Part of a small language model's weights: 4709 steps.
Each number is 500 + 25 x the weight over the matrix's rms, rounded and kept within 0 to 999. Layers, rows and columns count from 0. Numbers have three digits each.

# layer 4 MLP up, 768x192, rms 0.0639, rows 655-727, columns 0-191
519495510500504531522511523524483532478497474522505552531489500507472499510487484510525529510499528480542481490431528548519498504531500493450503493519538470498504468464497496519503499497520480490502495493476501490491481479488498440462495493566465468506479509518481487471473496511536545456567507482499532505483544486535492473435491500491540522505519487459477521494532479485516503493519481535529457463481483511457509493496530482465479545481524484489502528445484470488509486489515488542529466514531481525544546567478472532458513513473487510509519491464474465494514466505522506445
477526498530451448495492490486502479523487518481489485489507532517474548496516506479522484468490486549516479477479489520492504481484564498514474484500494547498498510522492477530483500510457467468484474516503544550458513487483531503482494503461519480499464486468490456513520491467472491468485508497477517502516514482489493466496493463508472523474480507475494510465469530491523485542533510513507488442467482488470549514502498517509507519500514442472502483494476485524497486482500515476476470528502489508539521504481503514516506495485494457457509486497484503541493478542495486507
501498500527520495487518491472557494451489533507537533515478519535532532478486517540483522457461501507502482515483484529518522492569529506509491509519465521471488520493480506481490514480482486476526543483463514521462487503501517529417506495527531506503488503490563546495469453482492503543520503477524492498453499494491516493487497438486473511505499460490505488514492504550514485467467465468491480481488532482502527494473480525488542486531540474451520488490516501537493546548463556523498479459477507488501501480509508511500499470472503538535496478457531492523531505501480468508
517489516526490504517496487521567521445510520500514469528506520536482514487501524491513507472564496479470498510486482513500501494479516469466509500517485530527514497512429527468495493477482515505483516470485489485477512471469499472533489498480513501540501488543489537468493525539516534518505540503541504515520534545490500472507473502560482497538491511471499511472483510460521469499519497485545498498498430513506556488501510516537514517532523515535499483468513499512512503487550494509502524479504502512510519474516468493508502458484485472523542515488527515516524498531523498467
474546503444476533505496472480505495430467501516489467540539457489484476444494525475486470516548512510518519512469515539506533519457497514514479454498504497489540550515524494479500485486522525466482454475472489465520527518480508512480481485492554479499512511499524553535488521483491505477516527477520468503466457487500489542484523488492546505495462491458530493463521536525534481510486509480502521510477498488503485521486511513493473484532480524517501494458475474474499510478483471542510462488485460528491512476531504520515518506501499502476523533475532521486481475449507496532
508508529514486510513521519498534465551482507503480476487488466503478513534542482512501465484554497530484490489495507490469508510545499475479472484483442513512493513474495491553469499525511493497504520504496551533504538528479484493485447509466502532460550475414479514507502477491486482463523495511521477511534513483501555502519470459482509470490486468480522460460498530520491476528477454492458534464512490546490490500503482531504490483478463474504487527500498467528481468455547526501464514505513478512520527441507480541494526527534477475451479486523454487486457467576518459503
484517508507478520520499504496476440474486478519501542465519517533466479477499522444488521525526526489504516438464506505484447493514469478540506522476489503511507481514536518460497503516484515489490526516490503512545526424497528469487476496551519521501546513483474503474544538506472543489526536475502521483485494476502487510470486522499507481496488499515521539465501442539482555528465573527540511456517487513462490455512491509527483485486473492483536497461551511460452484498518525502493491452524475512466504472466495490499522527508478512523487523495496486513507473454510507474
535513514491445538503533527509496526471533467489484494519504530527516520511468509460540510524489508529469483517538528494503556507522480501476516491482471520485503523499506477468507486525481491533530491517468537482508489472512495478514510501495519455487483520446489499538505512531497517500509450514472483500533513503492527515531494493507516511525508525482532508504465520448482521492555526517491492493475473472503484458481541523486527512481496490524449500497504498526509500523538530497454470467481486494481513523512481515498475516488481490494494488517494537504499485544471512523
497507496493484479511456513539490516474464472506473480505483496498525469507494515475475472485519506497524519535507471485501488455450497512480476510518481503498459537467488545482500494486507491515457507457530543532538524503486540521521526505524463514536501482523477459518514480488481501470466488506532545481507498505465462532501538539468478502467517495509481485513494510525502531517530534483493519542490496529536501463497494549531522520548513494500538492496501524498515548533497492502516527520487510518470478490507434454523505508496504550521475501535509495445512531533501527484
483500531520508451477500537518529478478521485525499536489486497508501502508483484441507437491463512541501509503484523488505530463541522520489544505515542535475492513427471516468508522531472472552457490490463497493516531492504530532511435498452477494511483501467476457484465499516509496457495506505501440503511507468480487578503483491500536470540515525489505506526522551512504524474503476528465533477471486528508483501454515487491494486512481492490469482518509501517501529533492497516522478485523502492516524481495490532506482529489453511487518525499510530501517545488420532491
512508507529501480464512463501525477517511494508512494444521528516465512494526517484475512507500509466477518486475483494505541483458561483508458537512520490498547488550506533485514522517498515526516562513517492495492502551543526508470519490478514481460539505459518498506519534508486481512467499488504520478505537469512537456495542510505533484485466481543520440488466518485487508508492516488501484509506495469435501515515450547518522520512478511462480489504488460502493549496454478469476481536530473473486494504517532484477496523486522471492510494516496482491474497536504484537
506494530500472519487484489508512469488478529497495475522462447483479495523551480477514508494527485472502564469518476478497527478538513527487465517506455505501472529486518501456492485509525453489502503543457508492521505540507500494491481502490548488488502493478471473492535476475460503489570541445533487493488463479502462488539484462505478526498552455460504528507490530504461525482519498510542499508490482483457446525478551478473512498464549508536491505471512468516531530540503506494518494479479512515485511511484484499508483515501494498491515476454507543462529514512495480510
519482483537482516486481499487467501510476486508542494520442498500504462493498500464507498514541468502507546492492509480472513512504517491487510487519458482526523454554511494525483489530500576523475474522533485458513531497466497496501488520485480522501495501507502485500485500483496486474518485487502494506509479476483484472485483504513514478519517492568496502555464507511500515482493473527489465494514470531487513525490540472506497515482510512516533505512553531494504475464501515520460475508490472478498541526485495518477501489483485495459537503490477488509515479510472501522
507487455518526513529493495519488531433486506547500449478470499478523481498460486516514486499492506502491504492458542526507531496467519550481513508527501548497497528540483544494504510481502483472476502481540522516496566508515483478517493502477569445465492500484497486488502519521503547519529537487493483482494513483515519519505520475522503517513513484479470463489472520522528542532527492512530493481466479454472500507524484484501486498483457468523509495550538477530487454490482535504460511499492505498539495459512490484534526500511486472537494550532489492544483527497535484482
491455510490484462484463570515481482478536537502505516516478525475530474467456483547514527505467496447526497485532510515511498490527485510543533518520483497499526502492509514498507568500486451506508524472509450514481502527469511547510494528472518489479484505489527500493477507524469499512504494507477492469554495420503516477559482533497462487514466498517524464456499519487451463553475502493512522497499507507485479511506518513478473526510487482505457548511495483537484511533559508502472515498465494498474552503519534490433476483512481553467492479526478466517502502485490476514
533530516505475518498501465477497489479480474514518503505526466447511495469489451509504516519474494505514501495520552501541495506434520460541498518466522501496502484523527500508491477467463469476545451482542514488497493482502484482496520492500561490492518495484487499495501504493497518490475492530488492546482448451543532494481468499514521515490494467506521504493488514468534502514496519489529505499454542512513470512538463513537427482443422532480527507505583491530464491514488503464477480509479513478475435528495526523500485512465482516516488439492506490533502455473468492494
479506511493505499505507516490492488499489511503472499479547508465466460464494517515492511509484489516486517506487524458505457538514524468529509503470500539511520526476452467485504455519454536451568517523544533492491479485508467498462515494491522505469489509456542527537505520509535467477501493532489510436494517550504532544501519504503515504468496530557532473510513542543515523506497549531499512504498516543502506514528495539515516541495519498536487504434478469507483469484526497478430499484492541523532491519477514490480510508498520525451491493533480469462479489521522480458
495518547501527472506481509489520489501464505497486538419517503478485549449544509515495450493505517513464477510480531441526508487516539516514475512483439493512515478534489425505511532512513490498540493483500516509496495504481481517460531489516483524507495517448493485541471465468497426504553539498492511512476555518489539479510480424508550498530481494476501488534511511518508468469501507470441489482493508513522482518500489534489473465519510485489494460520441514489483516463513520508489504524477524542486520474448499509489509531467471437455480522511490475516513511513534517468
504462468495525457516508524519460514529503501448509530488557507537442483528506517509496492447526477492528462528494525496487468516503464480505508486482452468477532472488464518458521500508492510524525481487507500484478527483498483504453518542473479489502553477515497488510502466518479470497488427518506476539510508504469509501491516513487508510483505486517488442462512514488505491510480476527493483515495521485537540457499567486483510482461492500497518527495492500461474495493507477513492484471504485511485497485501472500495492532547508518512534520492493532458457517499473529473
543493507516494526491484472492455472477496516512497466518505477489486497523474521548524549455495494473555486477487519505516518467489500498519482496501533476503534486509575490509481514479492516480458509535532483454539533495467500525468515511454510494490513485514501494486475486484486523498509494514471490510487504496510541514544511539506449545484471458515519465513550531565497521504464482488480522504499531472482542478547517497492482520529509502575508510480538511494472544503467468498499484536507503531493444521488491496522450490478487531503471473524493490499517520490525522471
491489456468526529482507494435502492501509520490482510500551500520514463514471508447506492503526487505451526499526516462564524511523494525465524483505534507513482519528507507526496510522521477485528508478486500513475535511503516492542509482476521500495483446500501472519486525535486506487518487496524497518477487507528478498447522489464473525518507470533453522515488508520483459525428492508486522512545471490504489470520490483489511521482479439485479506459506528506457469512516490495513515440502488503495512511466459468490531504427536528505524471541521489492461494528464520527
511492474497516524518451457488453465495496547504449496485484536533486470489524513531487480500500521482507490492531479495508511476554473473517527478507475513518506512518462486477522541494492512481523466438461512551529456475514557555496518499532545545474533490514491463509485492527485456532520493480547506498487481479514494484525523498463545513534518477514500513471542469492505454527503473486492493491503493483552466473487511516501545528540512487527512480523514495430461496489477494506475555483491491552497471485473506507474525491515485482500526482479537523467476510477500506535
465509482501540528515479530433518483483494504513494519447482518459457495489531460465452473475459524494500520488524484450488473469507474494503522499504501532545495526487489518542475509451431562481484525493448497476472509439459497503483490504526498533450522476466448467512490492523442509549495531472509500538445499499551463537525480435557484559526510458529480508518464539524513495508480457528527510526535510539492502503518518528490495450514510505500483494523532525466538504548476472462449522499478452522461420486456478520515556542484499510495478486557482466449470521491518533456
516500468549479506496484472482506461471504436496471481501527496505540494535504511477475472505516480482481461519448505457465494545495464476506504453518474520464463546502533551520520523533530438477536524526476528480501508486498482531498471489533486482522477483491504550501500508503511479460525500481514522494486537492493479499542534476461461486515518508456533513495504505429523467524485482468492505490472506557512446488441508473550492478451484511538491468504529472511524450541475501533471499495525515510507538472497485507471492541487447482500536533475467553510456528488474467514
468512484487504528530500494485465489481520492570507510504517546483496510528513514500510504500491523439506473562518495495546473511531513520524515473506505507507469496498539479552490432489460515497479478463540479481491518531492441468515527486470470497490499532535500468506505482528498489545491459461461524511473511488498529512477485488528484514478500531497527504490513522510489541495461495518517505466483521504483467506537535445518491526530517500486482493462475492527516518478533510497469549520508509525504458488452499462490526500498502523508529498533500502516491546496516513475
488483481503523541548498460487533517460520548497503471523510491472540493544484559484519492502517561482511462511479446503525475492463448506465531434511498476483490508490515471498514482528466533502489527467506491467501509507472529517509495498537479522510454513513541509490490511487506530485505511473503546530497497496498501527488497516476477528520504542503473518486491519477472501547503529459504505528477506476523543465488487478509506501482478522488572480467532496514537469517483515501453550528506473498505465539520478441508502516501543478512475503499504500554462504477525507502
477558492472525499454524541486521502508538560491510506497544517473485525501474499522498484531451447534508475478496481518465468509464490476536522491494513474477523500503487465465498488479518496478523548492518484540528548497514479499502467492500497496460477490446496405544500479468492502467514446491494497538521494469490493473479511513509489523467504466503482486482527455474512510474489520488456451530539471478487488534494501535538516532502525477485498478514496518462534535507499499496511526497478499518506520486516525437490530444464522500482482483544546532531523524548497510498
489525477526483457490515501496537470509489510511526489483532499528478487499484511489500505457482526487498511462493512470541514484513495501474494481533492491505502477502516522479519484509512518499526492501478459467494508532515501518488497513487511494513510491530514499507543501524499535473486496461510483533468500494493487515561517531499480528485485512439459506487479496503493497494491524490507474509471503511523466469521517494490528484483483492500488547527513538504535486523511500469499551556449508521480465482500512449510452476513486484490495477461523485503483509470483502517
455502474509482533510498476494483510491479477478490515489531496488489526472504461506485516458482505484508494509486521517507459512466491440512513513483505527476546552526518546507501449479513501459500509542518524506450532485502513476501497483524480462512451542515481499496503467516518486483502470517520525586518525488457482518496479518505511475491482538504506486562533505524513515509527494515480523463488490476461474498508529480532555487484490499490489476506547497516543482534490520534461487492448460518485491517547489496537473475544538518528542507502516499490518476473448463541
452520510517477491460486496495486466478529513480490516471491502483532496497507503499509534497478500508514522477492531510492452544537511527523481509489501509472496495543522501464481519550490499464479471481481525514488533481492471481558500492501451505527495538512505508544511486484478520480483455484470508473513505490466500474475490500522536524503482483517504486449512532479517505469566521532471462498493467450515536489525541495510512480515538479506504526465512500495497504510496452493469481511533486498477500514517479493522517531513487488501468508470491501502493504467533516508
514530505548500496455505502534519459500486512458515483527457514502537471489441519514503457514501511493475506467496459499512495521475547535533489479486548509496489490476517490500511515544530511519481521457495475479473440534492508492501473516491531558529493478460512541534478479562541450453465443510547493479504485468529526516504519489449528480538520510489481490494536478483562488517503523497461504498520514490539534478472463532526474510540535520515514487523512517488513492529497476466506504540488521466494510488534538476464541520449482479492496537467521546511483457520485498491
532474527474483504497500502530484509489452485470539510496468520478485466494504496490503494506509482484538501524472493516506509494494530463507478486539481503550479555495483486493465477492479531502446489470480551485497510490484497531461506511486486558461523471501495504520471511513523543517546496492501486499463485533491467504537512453527462555457541484470571447477516522484511479499498520509480501487525493496486537496502492523478498508523530519490505493504476506499503485465503515532489527460459533537473488514528489441508478542559452480507492536464478488506491477481482489503
516520556522508500527533472470522524510478486501521514531555501527489487502484524511511510558546496457489512497549484503507550520525507491510546515515509490486506502457487508513487471448493453513497486517470486526520478515500494467472477483486495490518508481503477493512474509471508485522534471528507473522546517486471502493486514504477480489487505496544472518533546542460501480496490524514464451456494534563520515459461501515546498552464491509540551497511477514502535512484485441500483511500501502500500493520527479498495467493533452499477501481479517519493516435506520507492
491503493481483471550556458528519509468507489486467525516430478501443444520535481465481491506474533495488499506475505490471517518500513521529498495542426482497501495446496533496500491492473528466512515488498496462559507475476469501464534488453479518511519512500510506504529520546496537528498484518476567485454523494495541530546473482512498475490502483484474444510514538506479485491477475527515530508483514500529539468513495518506518460495519520512519501514488500515514492488482495471509481561532499512486496523495487488478518514532509559508500537524494537473533530533482509488
496488494502489516505495505489466498509477496517536510483502501518500502440456510483520501502506501538511488506541456531469533510468491489519438493484491528525522462460528523477537514492499485522437490521506513483507469478497465512514518506526548522525444565449507520534509462536489498537493464546497483540492500494487500509500434508541483511543446494549500505518506459555519491477463504537522487511485498495474483514443489499548517506499499475529496490493501469500511530548504503515528487489479456500524549475535498499503485509463494501489447509545475469504497535466484526505
523492514500542498485492498468512520483486486454482495537511518536523491498509512503492504484492471492488481505482532485490501483540509517497504537461532486514477517519499519507488508517519535501528516530462505525516455534500470472534546462497501490511520501504516510520475485485492463458502489493492468480501491516497497471530552510502445443526477516500547497525491511435454539481506469520518498520535471487466506474460463503503489496519507462488471483486540530488519564525518524524505508504527512492477506513486451515495475536493454509489526496522492504513488490511518477508
521537494526525500503473517553494501466499507466479530451504471473513479501484541536470567517486511527492500517505502481501523485482481444496508502513554465488482554474527477507477466523510537571499517499534496521475490508522515467497566489534491500482500517502555459520523481525564506499434442465474520474501496503466492529494468507493468474461495483539483478520532464499509510473475506531486471555495534486515502496468522513468518531548454525497519495512472519474524470515500496532509465491459508481510516478490486497492512479507521483518494513500485528493498499468488508480
473482498477525478513546531470494467499547496501478554468535520531499501497511496507510478513477545498527463527484513495496485519487525488512545495517548494543516516505473494534485527474517512470521491525493517494485467480484543539466483479526536500520480486483515540508453503484506466480492489513449484495530490554464516543513508476518517494503514502521483494495542492548496511486478565471476517501529500475502512495468494492515517502518462474494492521550505500475486501499546535527512508493508529503473511527496522503518503480503523497454509503551562457537521514452514481503
495507520514504470481488505483475483500505456517500521494488498530512495504513488483520464518531490475493517460506505473486489484474510525460473487495493527511472482509514487515498485487494502497497534520505501512460513442451513464468480510470501485505528503438448533515474491508500518495479506467509532475486525544467518512512477487519508492508532549475540468492532485460513462487478493479442466468510488526526491513486502515494468520477531528531489508533505520510465518528484477534487500525486519504475516513498475523531543518522505505458505489461498483506564496489495495532
471519493509474514463510479481475473509481483504519497491550514484477499473481469528510513519488524515531479505524545473471466479551474493490463505499495501498533531475549476493493510446490458466530482530450488508505497459489515468469512512489430538493494519542542499527484467494450460519495513487511512523484490478525487464495499510474506534537493484478521481480508512524532522525504471504480506518514489499512539494474537536528505499515521479503466463526517463486520497494503496523468485489546463492466477533467507557483453506538490517440513501512500532508486497508533500480
462474528525541509526505437524505557516502561513510486541477498475498459520491524463500506488471488526483488440537481516502502525491509481456530486478540532488505479531481542530485513487474526512527525495478491529505538486503500518535531469512507500514519501525437505499491545484501514517513567540507513490465515475542454505480519510497534492530467493486468517525490457477496508493576470488495508514564476481541511474493482480498535503497496488497515518524507520481529526470485529529506538490513478504520500493486465526504550492533482522492481490526532461479476496505515515525
524482526476552514504520529517442495522480526515470507494494502480472475502503530498485512461482561491518506528445519453496478530498510478512524542490506458522516509476504531513497508513457471448487515527483458501499540476485519469500499495493470512481490534551514523507508535507488570517522522487494517469479483477466510504506465538505510552502480496520452482488471531528460476489510493492489501448517464492472534528501503456498542478507536506496516528498520504465463479480500491504513521463500485476485442514494512472485491499511496472490489536538427521469533532505497479505
520539481560482484503540500546467469500517497510525510503493479531477524508475489500510485520533504493501512482499492476506515476533528469539489433561460478486502490483501521529489503531468508505511501520468551486509508493480495528532480515496521521511505513471514467492475496541487485514452483520461493522436470535519468515511490495509543487516493494521477510536492502529505471485495520481521482501487518520456487497483493505516519489507461518525497503491470532496510518504522472556488455501497569519508559485481508551475531495547496456496512496450483502511509534529525517493
553507508496494507506531490489463519540459546531534498496451468514470498492486498479510480490529503499465530463491514511533535491530482485483489489535523488496491517467474494465500531508461492523524555504498494508511497538499490471498470467463493555508521525526438462483506525492481486479509509465507484542488448542504471493491487487500451479483532490512448478500513522489490459491530527482458476500507518498489524495490489477539491543490511537541530505505467504475497531497481485551486521498515514456494515475479459517554525527491523514516511522486478511473542530513516498497
491501518533518478560477537527506532492522466523492490484466477504526484512515529491535507526494535473495454479507483481494535499497460491487509500556502498507502533537533522523499493487484477493482463504468517563467475456501478486457456482478496495508512497505476514504497533512497525513518566488511567507506473495506504514495482506488498542479522461534550498508460537537471497478507486522481475515500535497506537503484507517490451500532535476528483499470476491521519507488517526480472483491461466507497492521469493524511521519495447513506532550495454493470465510529537499515
488485503523481467506550529515513502472523497539483525461526534517456484510508515539464514468478542517525481503550493516508466519478482535479502534489506491530451496498454503503464490459578473525478511523498513471502498486468500552496498466482511511535479508549487500451489524489466489502502499494495497490508490517507516474519490480517532515523498499560499493470476522504470495512496535508494494509527463508535574515523472497518507470524515524556513480513500490440509495463562506512516544506474486515489506554518469469483513453521448489532473511468488513511497510507496533440
504519479515518468493527507489465504499504498489497486500523455509523465493503486551497489505489522516475496509526481509504527504480554479475544529473553478519532527536471486552511524484492486480492536489523537484452523468528523501488515517521532485489497508555518506486499483500502477500552458523491488532453511521491461551523466472494494485520494546542515532489485496524508475495499526499514510480513496476503498521535451481512500466516467477468490500480467496518469520541516471512457545505510543468457470512496516458486511491511533510451483502513477474490532483483543536484
501515497461504529490490483469468499501483487562478463485512519474487520484464497547502530501527493461488479458469489503533501500526506544519519536530478423542560475497549449505491524538492520479527503524491535505496514474515510505480460507513447468512521544479517503541502520537489523528480480483525519506532520543475528501529467523517501528562475508492477493544496512470467497480455567507537532519466506503485500502499476524520540493502516463483505527500495532469515522438501489470478493485520531471481485531538513493492542463521496489506517515504508497487491511547510474482
487490472480530525469487508516472511514478490520481546450494487482505500509478508483505499477542511490518492487504494497507491490468458497495493485503516496467488471453470522549494504484468513535506464535436460466480541491526505474514487505488528484473510465472485526480482495491508499520468464479542450453542464509502473495487532493501511494538494467513479534545502461534517507530490539462511489489508489522512492506457505481491487490507509472512494491475451499507534491517532502479500536469549519500503511496506496495501465557509503523526509473525523494478467510468529520478
485493519479481498529466482541515520503517508476479509514493474454512510505471491483500444500507495520522500480468451500483533505480500478514449521458492471489494492530511537492523492456463466472514511489473448535489471490508469501535485507480488497493496502464495510541515465447523510465493494516447499482516502462467530495536502427533513520513488549514510524505471500493515484478523536490464504474495513485504496477475490498471459500513507489480474527507462513516476477488500437482483491519484528492516517496539537474511498474552526472421479496504505559498508488548502532523
527482481520524503502479532463495543573537507500472480482453519488528525511505475477493507476495501506502524512516525482550481509488522474534518502487509481489507513504560542512478485512502499452481487512465491499511474494490487500531526508477483463486507453480497480528552518498479547463454513478503530512545456486459523552491530482474477535507495502495527458461522517530508534525487489491532498491558544497505535500466508509518505466442474476482457500461575490493483467504500520522484466436482485479513506493517471523506491534516495534467509532445447483455516510520469481517
475493530513504526467445503472499461484509498543544520480481530468489458454502502520531530542436532508481477522514553532489514463490494499544507474504508496539529503484521475511493492484504512495480521507476535547503473502529523541501495506537484524500487530513520493510518478486499506516507479475520454479499464499510501511504495520496477503484509525499499542497553505489523494503526494495463485513517497487490454459502499517482496530504485512540461517515519491470511540508515557503504470517508516486487514489488517488507495533529532519501524488511510461546518553485525471516
524489506559517535492543480526528457522512528524479482479501501509504533509498520475482504466490540434477504496517457471522461512480496475481502534514503508505479498522480534500483486561480512515501478516480502508493524543501515520548477485506533505492461491522497441496508497534515517501491490502517460497507517523520525477527503517564510462533485500480465525514457446537469475456508487473531483521504516574538500474543484492488483485478479506511511535496513485518496487506488493498489517560455525521509526490479506519480512490470470503508506510481531484526468480467482484500
494497507504520522504490498529504483453497455493535498502474455494507503509451485532502445497508480525465499545490478493548545513524468472414502490532473512444456497493521463494512494485527482497514529567510472471433509517526448497522487494450482440533506479506520503531522500546490502491479516478545535519526513506512509493515537480496491484485461491495511497495519523496488530530506545517489502523486511499500476500505501474504512500516494481519549483478496473494511514498519475528563479503522522456511476493491494511510438520477440509497476537502472466552464518529512527520
494497477486493520553493489480520506473501505504494480544480516488498571494529463472489550487468512478544464468469515498520443470510476519456500513511429496524508457480520500436507502488500520465502459451537548501486546512519490535507524495509501509493477543485471536497497483490508509554515516506475492438492509454502490502506483541542468533527526493509515496490451505449472478555501488553521519500493541526502525507514538520476516474466512473517544482453487480493520534500537469514533518496505527507544487535497498507499504530538478492523507538494528522532508509505504510535
463517487451512488463481476543502537477485503475521498460521474544477500500516502521517483537524528502522506499490497504470483539546475515474477419497512495494517496486492511515492448520527511483506540500500527481536494476532484534501498535474478488511507509515482498488463484474491531493497518503486507520493505485460519481490477493484505479516538496530519501483513490468486518474527520483493452491487493496488516471461516478507500489460485493538508526518510425465476483492524465476485486454486474488504563435479492498517500498512464503474498501475528497478462458503494524521
498504481495521497461505508532478492524507462543491509498490469526515467473487570505489537479486508511512506514498461452490457462476486538487505511497454478485518513453500476483504534504438515516488460468527501441445476480490480528473508520478492510498461534514497508561509551491542464522509483453528456476526497493566474455487479466528468516512486551483504517490496499515494455526524528496503502458500547494487504523494499492482554499479545530509490437471526520524542506514495495480567509469506486489497483489525497520479477472495517500519514501512497486497514528489473504484
524502493486518529509469501490488522483467506536486495507466495525507490520498474486498489484455446499494529514520535522490478487542493524471490473526515523526448535516489460491483544512462460495543540518509491543493474480516511509486516489490533528503455479498517548491536456527484497502536490509491517546465498455515470521435513471545446527475502497513510525534508504505497543516492534449512490500515485538502500555508504522459549498501549472531494535534539502520526508506496495525508469447458469518453484540498455530488462467500525495524496482471533457455540500534500513517
515526511521536506508456515504510480523465464488446522479542546489500527508483503562540501501514487475508472476486511491509514463477517502479492516504528497504515460526475467476493512530521450516516484479505546513514484522510478527500468515500516482522467518536442459469488494487532478490516466464537449496545513494430528449504469519466485520517507517490507476499486483515485464480519509485487465525517515526499483547527533557499541526535515534529507492520490520500496497541508444502523515530459492517512479473537516485483522512554484479497515481524478479528520482487492489499
417539488499500478497520463499482521508506508528528457505464480533474477533495483501497492500507485498524490507475487481540493495496535489494467519512517478495492502524550491504484519488545472471516503473544502509470496529525510496517464440467526489505489480477510530482508538457476466509442530495478508524500470452534507503469531478521514486492464412481523513478445495491495496422519456469541498504505479495539470507537480543506552481487507535479510471532482492507531513522502476503500515510482510515523537474519499512464502518497501490486509500546548496510508443505510511554
539480513501494519504486513453503524498542493523487462507449523530492551507516493482554463442468525469503472479525509500514509476478474496477506505516464532494507491505565538460581494524507459567502510508521478468464484503478527515525518570484511483477554442492477503482509475544472489477458536503503492545513538512480507521487472576523484462464537481530493495485520494470468497512499474495500547515554530501486472514518508474478481469477460549501504542490521487519488521515491517526479510518490482529515517526508481472539543523491450487472513474532483513492495567510513519559
526533492466479506525535458536507501455482520508491488525505463502535522484485457521503517485505487518537491497511486503462558491543483484477451537472449519476499440519475523502502465473518475488482498489505478466474522480503508520516494495525486484527496482466495506520510535486475493490493515516517498501499522488507527488569516500500486534500495520479510503488520507425504513529457461499523483524496513460534485512525503513526488507482504530493537539543522512511531496519504484474550478519493533533457550483529494515537438474510510487472491544506529523509554488513505518494
421492522495513496510487455507464501500484491484497515527473502479536439505490517520510552514484503494538497490532491521539497479496507501508433506486518499485534475476518522522491486459482474505503486520494563511504485501473498512486487495521487465498521551474497469478489568514489483487491518541528487468534469449488506476467464552543501493525531517507546496535485477499498540479525515509474477501521514490492512487487469489536478503500465558477516448514483495535483501525511516477512495480505475484519498529507473532476469510461497477526522519515450514505441510526522515462
517535484503558515486487452491495482509530514501508466472549523509511506535553499495501500468524506524540552526503483486527447481529551516522521532518519463484540487495476536534523477511485490522514499532452519517469490537462503547488529491497561470502516514512501503525497557493548457530499530514486511485546481516500557481513497516489518518487541495514469486477483468481463492419438518507504481499484485481545513545490485475510476500532523520474508519497479515529483492464487540483483516535541532475515498467485538545493521494496502508515485529550535508482508501515500520486
484516522498522492486484448510504482520495470481512524494508471498517548505485513517513464527532481528482499460510489467524505508493501483526472513463471458442452482495527483514487508476485481500519524529501425498466493508515516533506440489481494544514496497478456517501507478450533472450477503531485553532483486486456504568475487458521517482495526503502509485503522543484530465532459499509508470503495503517477479509492473554519535525537530480509505533449477449502507472551464501455501529505468549484513559577512484524480519507530516490488543448482480468542461514505476523439
468546513527519494483489485508536469552498487456532549474490504466494523536531435507509448510498519519542443482533503522490470463505510494477531508464500521534490493502520481490531486453464452511487510507449475476515492511499551505488512513462525525469498499547497500492517494519471495464499509481476499507471520468491442526490489464471488493514474466474470490523515481512446490485516524494461491537535476498526476509501444509508486528493538506509508530515413486475524485501481526454480509480467502502541500472496554516497521466504517487483485508517510488452496520450495485461
491507498516466495521485485488502507518505482509511499489488547519454479517519514445532482500476508513498497494489495506478465524489527497449560507541503539498488487488489486486515513507495496523505489539488528489480476501532482488502474510521505511508483493525527522503492469542506481498501481532490513519540528500464465499490505527518493509465473486476509489467546509476473510504477508489495496483514486498505519540473525490501494487545500488502455527480463481505491497516498549504508520494497496527488496535525448476508514503460519498509520497506460470484489499505491500522
483465500484509492519483559482503493475515469484484495487498492496470497492478501479479494449540492494465462540524522480497498495491504528496527538522501474509517511451495466469486509546478520519507498466508524464510471523483470440484484467495495499506517500489505522491527494493442493542491466501509498494506504460447468521532481520507477493533504545519504513484503486494500494510506503526464548544524561470495459449518455498496502470537520539545505525507506544495515495503475531506515537482519495523491488497505489532493473508492508502477537460506508487540505534477507513448
542510495520495436489502430501535522537514472512433426532494482513521484477501495536458488537507487499486495506509519465521498518529473474508495548481505487458492513515492510496488520530515525477575471506519523536442526514508461518515491487480475459537509515510533507517517525490503489487487493483449516466500532460516486503494553491529514493456507495504489508489497501475490482505531483493500520536506479514495508484484488492505493565519482478523464480430534558506470509490504521496443473504510503484537496490472517503498454526495500446483478516447525546536509513503531480504
482512525496456478535460525509511484528511536532514516505533493502492533487503469535484495489524489514511517493464503464467518484555514518477506467519479462547424492474499492558520480436473486494509488542563511439516574486511470488515504494536499505511484530514457494467537499517463518479530495541471509508504513537462484506501490493531473476520533555564489484483483453507472543497507521549457547486504492541450461523498517510464503516491494491491492522491513524513530500512483510497528471515477517513512512515541473517489540534500535545541517461525525504510520491530474479494
504477497516517505515453535515479508487486469501535520500521507519500500531470495504479509537536522469489496511498473524508484500490466528479512544479506482517534467510518498470511475516511527479493474530500510512497454515493489509535497520473472523505527527499491497476508497461492470523523496490477508520481520505483458516506495479486472495493479543529475483479467493479505479542522482500490506514509501503496502511455484522497486498544522479527543513518493474547511508454477502508491535506512517496483488518472473504503516487478486446509477461438497530502515499540516475483
500543474483494470500468482498485518463480533506501533525502500495493505497466482511485504480490499503474481498479509534478517488519475493540525498537507505501524497438472530466553548535510531518504455547504516475462521494498465485529482546513492498507482486501532493487533517538513506470490458490534473513552485496530529472488508501505459482484509500492502461547501523476469476459497496479473484522469519500537516525498522478546513510543444552495489476532512531544507498456507524534516470506473484480513480524497505483495503489491552507483495503521519515495471523496526460521
535464495470483519498469482553471552457444485470488543517500483518566514484461466490588506524472529487550488509506545554470545513488509470500501480477504527498500458471512475494418490480516453473495560487507503526482466451506518487505479484498516517540469491485489500554446485466526486475483476500482497494515459477542507518566463487475474570508527504499505462487504511512520475469500516511483475485484529488463521448491539493464521458455549475453470471522502475508509509491501442493483463472460503474490495472538475527562517484523517545539499481502480518466531508538480531483